python train.py --n_layer=11 --d_model=320 --n_head=4 --n_kv_head=4 --head_dim=64 --d_mlp=1280 --vocab_size=8192 --activation="tanh_gelu" --norm="layernorm" --norm_place="pre" --norm_eps=1e-05 --positions="learned" --qk_norm=false --attn_scale=0.125 --bias="qkv" --tie_embeddings=true --parallel_block=false --init="normal" --init_std_qkv=0.0237 --init_std_o=0.00504 --init_std_up=0.0237 --init_std_down=0.00504 --optimizer="muon_variant" --lr=0.0121 --beta1=0.9 --weight_decay=0.045 --lr_head=0.00794 --grad_clip=0.5 --warmup_steps=200 --schedule="wsd" --decay_fraction=0.589 --decay_shape="linear" --final_lr_fraction=0.0 --batch_tokens=65536 --seq_len=512 --doc_mask=true --train_tokens=357100000 --steps=5449 --dataset="wikipedia_en"
Each number is 500 + 40 x the weight over its row's rms, rounded and kept within 0 to 999. Layers, rows and columns count from 0. Numbers have three digits each. The size before them is the row's rms in percent of the matrix's.

# layer 4 attention value, 256x320, rms 0.0931, rows 174-191, columns 240-319
100:534534526504467472488515447516449492476549495546552519536464484478504473526476509492523531500514535456489452519536547452521501457534502608536476589484475535502472442410485554497459548497456533504463473568516520472500450559515520440526510580
095:464496508662478522453496532488494538527496506501521506512486467523498457438503491514522500529463486528435501479519499505536441458501400515530421518498552483539506536546509481585562505406452511500551470483447524522476548508554473470455466487
093:464535556448540513516588422560455434545522509527510478532456528521527523464501487553539504520485526472498536441521497526485502498601534451512482564492563503520503533463485537486470527489601509525494477391557446448528450486471494508506459515
093:547436495474505524422515468501518536496476484485501499482469484450445458537441561497483519468417511507551473592520487505472539525523511484553432492512540512505506476522496492499545501508381538406478504465488481437552493562449500442500545527
110:483479514481492480542504486538457451503488546513579506535539467530531462460479540466430471467510452567520485537460521465537467452461438503517496509479495506502448465518510523524526424448553489492517525539504478487575482479533593528453521476
100:514563454464512510541486456479512473516530574473433509521467548544425499460528496490577520539568513502502479550546597490506393495519526483456609557493451555476471570429391477517494491505475485483408496454473495459553438517508575505487359520
107:440447536433456534481553531517575534509553498550493505517469501541527540489464482559507398501490507487514519493446516466472482542456554497496565436461434533480524409516580472513476561484443532567501561487498520575611514480502493549489493515
105:513503500407465496463533464500527435464479468509500557522449434470501555483453523484526487467541469564495536559535457488461500532535532531538509491484472508532490471445530533497432482483459537497521445484563451432512439515508538524529503575
094:490625507486445497458510548487488553473534494526488495560558431487480459476547441468505466548501502512456551415498497521471481448500533490551558453506463499489495504471443496450577480522462492495559495432538518462506492466512527437446557493
104:497508419541502474504537465508460561502468497485494516490492470521546420577509457452564564519497440530429507456519522533512584514457497460556560570536459516580493547481507412493479565525526441454499467507466553515490507508515499523519445579
103:485497456477475537617414441536533474593548533512515459463460555563529533474440535510501534433490562510473424472442581486463533513462511357474520489497497482540500531484474493522486515524457451481456497492504531420491471536465588507474462552
104:480482422542550499548457417508499484536497584540507443492506596442586575537466479572527497502542531527536497516548512566537453446466467497469422520498462526537535414510438541479514496500503515444476547581485520510479544495453438482451512503
109:579487540495455458509459446448534459492450436461527546501557518520468469511428462553545419552490478490499559506504488514428517484493540605527554560489541475546495528483538482456487571518496503533524506480502532503522449510439530479493500467
103:516507523528537478486502430487481553524454549471496498484453493470474479526455450493511512516520540534522552473549474571427427475509554518456625522479520443559487455480522505529504454479537526510514506473420516505521561482489515527521472511
099:380545488524491520498497494471446495424469521504450522525502504521492482511598529531516486536474434592541477512578489544462551435484548538477441550542576487534505502553486490527529516433503530476578526511488442523547510534530486503420465529
104:559521477510575463465519478472492408553537485519533499478536486552535505543489457433488515525493471522436429520523539532521506490432534504455521526602426523461502508516514503435504485522516457516511478493521513534515491442448500550525506501
105:486466527513508454548469542575617386508467443447475426524469537545545535473467529394522520477505505518469473439452533530506487537572519510495504478511517502480539557515451588510516532454513469513521489496512490488389479499551536600510427493
111:535529464435484462508503509555466540574538550510463549483573494451449445442502510565561577489561507480545535553532457560500552520520511584515562520532447496467563517499466478514546459517507478542612451471441495452485526423535557521491457502
# layer 4 attention output (transposed), 256x320, rms 0.0775, rows 174-190, columns 240-319
102:499450474480503459431479548488502530412470505464514564447527500467533479472499557549430440388478422518507539513473442486509534528491459446468522440488474510534471545572503512494546523475468538576526490470542355513489474499510554490435461499
094:456497490397480498485483483570476558501522478461448490491549528508500478502464537521522522418529448521571539483479626540525467480493511437466503478486438464468465439499552505596464472562493468509421562504544518441493429532488491487578585534
093:489500461460501554504452532474523659443435498530472500465544457484524542532499510424516473454536477497456488524478442512472496521494538520429537452516484524464535443440417504531538536521422508491466563528488534529501503495573486497523492536
095:582517506539526515538508507484475509481495406474513509450496454470492552497517516553527484498488521509537544465460595488482505541514466457519501437501435501545522550487498514492484453484564468557480524565477489557470429428516511544511453475
116:462515472566507455441540490502541450518509543516473462464434589522555474529489469511487488499424430525492542508550427456540487490438465463492496545515501456541544549472527500509503534483449480504482521414412503546489463524466471469547500499
105:419401556578480507465556450520516532458502529513570472483552523491522529509509462556459515470460530592458436445474407577446492504539489495498476476449482510520562540548508454487481538496419556463544468496556505543456543470497489493563468490
112:550507528613567545546516506462441502563442507591482538470481520532410485461420503460531499558545575478470522480515443494469500563511477514469498492519542469518532491451492504521562478557450548513544422493490586470463438453508532513525451448
107:471567480541548483508562462433456489527489544497478509470509565499406460569524493517445531497533462541503420476526450489497536552522528476479536495541540493527464489495502446559549577500525525573514502558539495533508552447494460491387456515
101:571489521549496482523468471476447529520557458476484495426491454556492540487498440529488466523434439403547505483454500522476534513445557473541524538395579532470461523529482521477493497461522531495494500483372477521476542538488474457468479503
105:426546593505466542485520542478543431443525512522503360458581558531492571495509555526436495500579515479516469474526460481483525467488479553448474437475539449474539497550459541495459519445494496500532508472526507435462506557465474520504498455
105:461488549486579431485431526535464527455471477464516497451496476491474522512488535521516456529509453478534450534595387489584483466540491549503466511465542519497463446518397554527502562489527539433579461450511460520488501498497356514536505450
104:486477509433508408467521524542513453539554454486545514584518474542479478447585543477513537497498536435513542440479515522461492426471518506451461411501545528455493505470553568533513500478472516468553438435529474541488517489508404537574448526
106:576501507492572518498576488466465491469540468532604501471460510479569501480494558500475538420470447562479462556453477501525451539513516518442435506442506553531574508532477479540530479490478484529556476555508497468552532530540512553557409494
115:516410519514467515508544464509522481477599543512552508512528613549497560491516546507505512380553517468534492528528450477486521520536476516494480516494408526521478477486494516487508504513518512513501524500541403571471505544505512485478542537
103:475420421455552412481521492455516473457559454459537509515469477548496514482497510513464564556484461510545519568427532498518461456526451447521512499440449453558526523549547525615509470558492503532477507506515504500485420526479496483537566512
100:385448526479511504530458525482504524510478528435462553525596562532528485514492394541521511526524518469514479536521467538499568492497474426471506525497531480514497497497426487562546560522512542448420528464420483509501457494494534429498492541
109:442480518501452523552447532511532527478510491543531571530559528484478479552567475527559543494491460421510454434517522440524488518430551537459536509517582483483485534447470482499470496498525502409504495474494512488580499514444548443558514505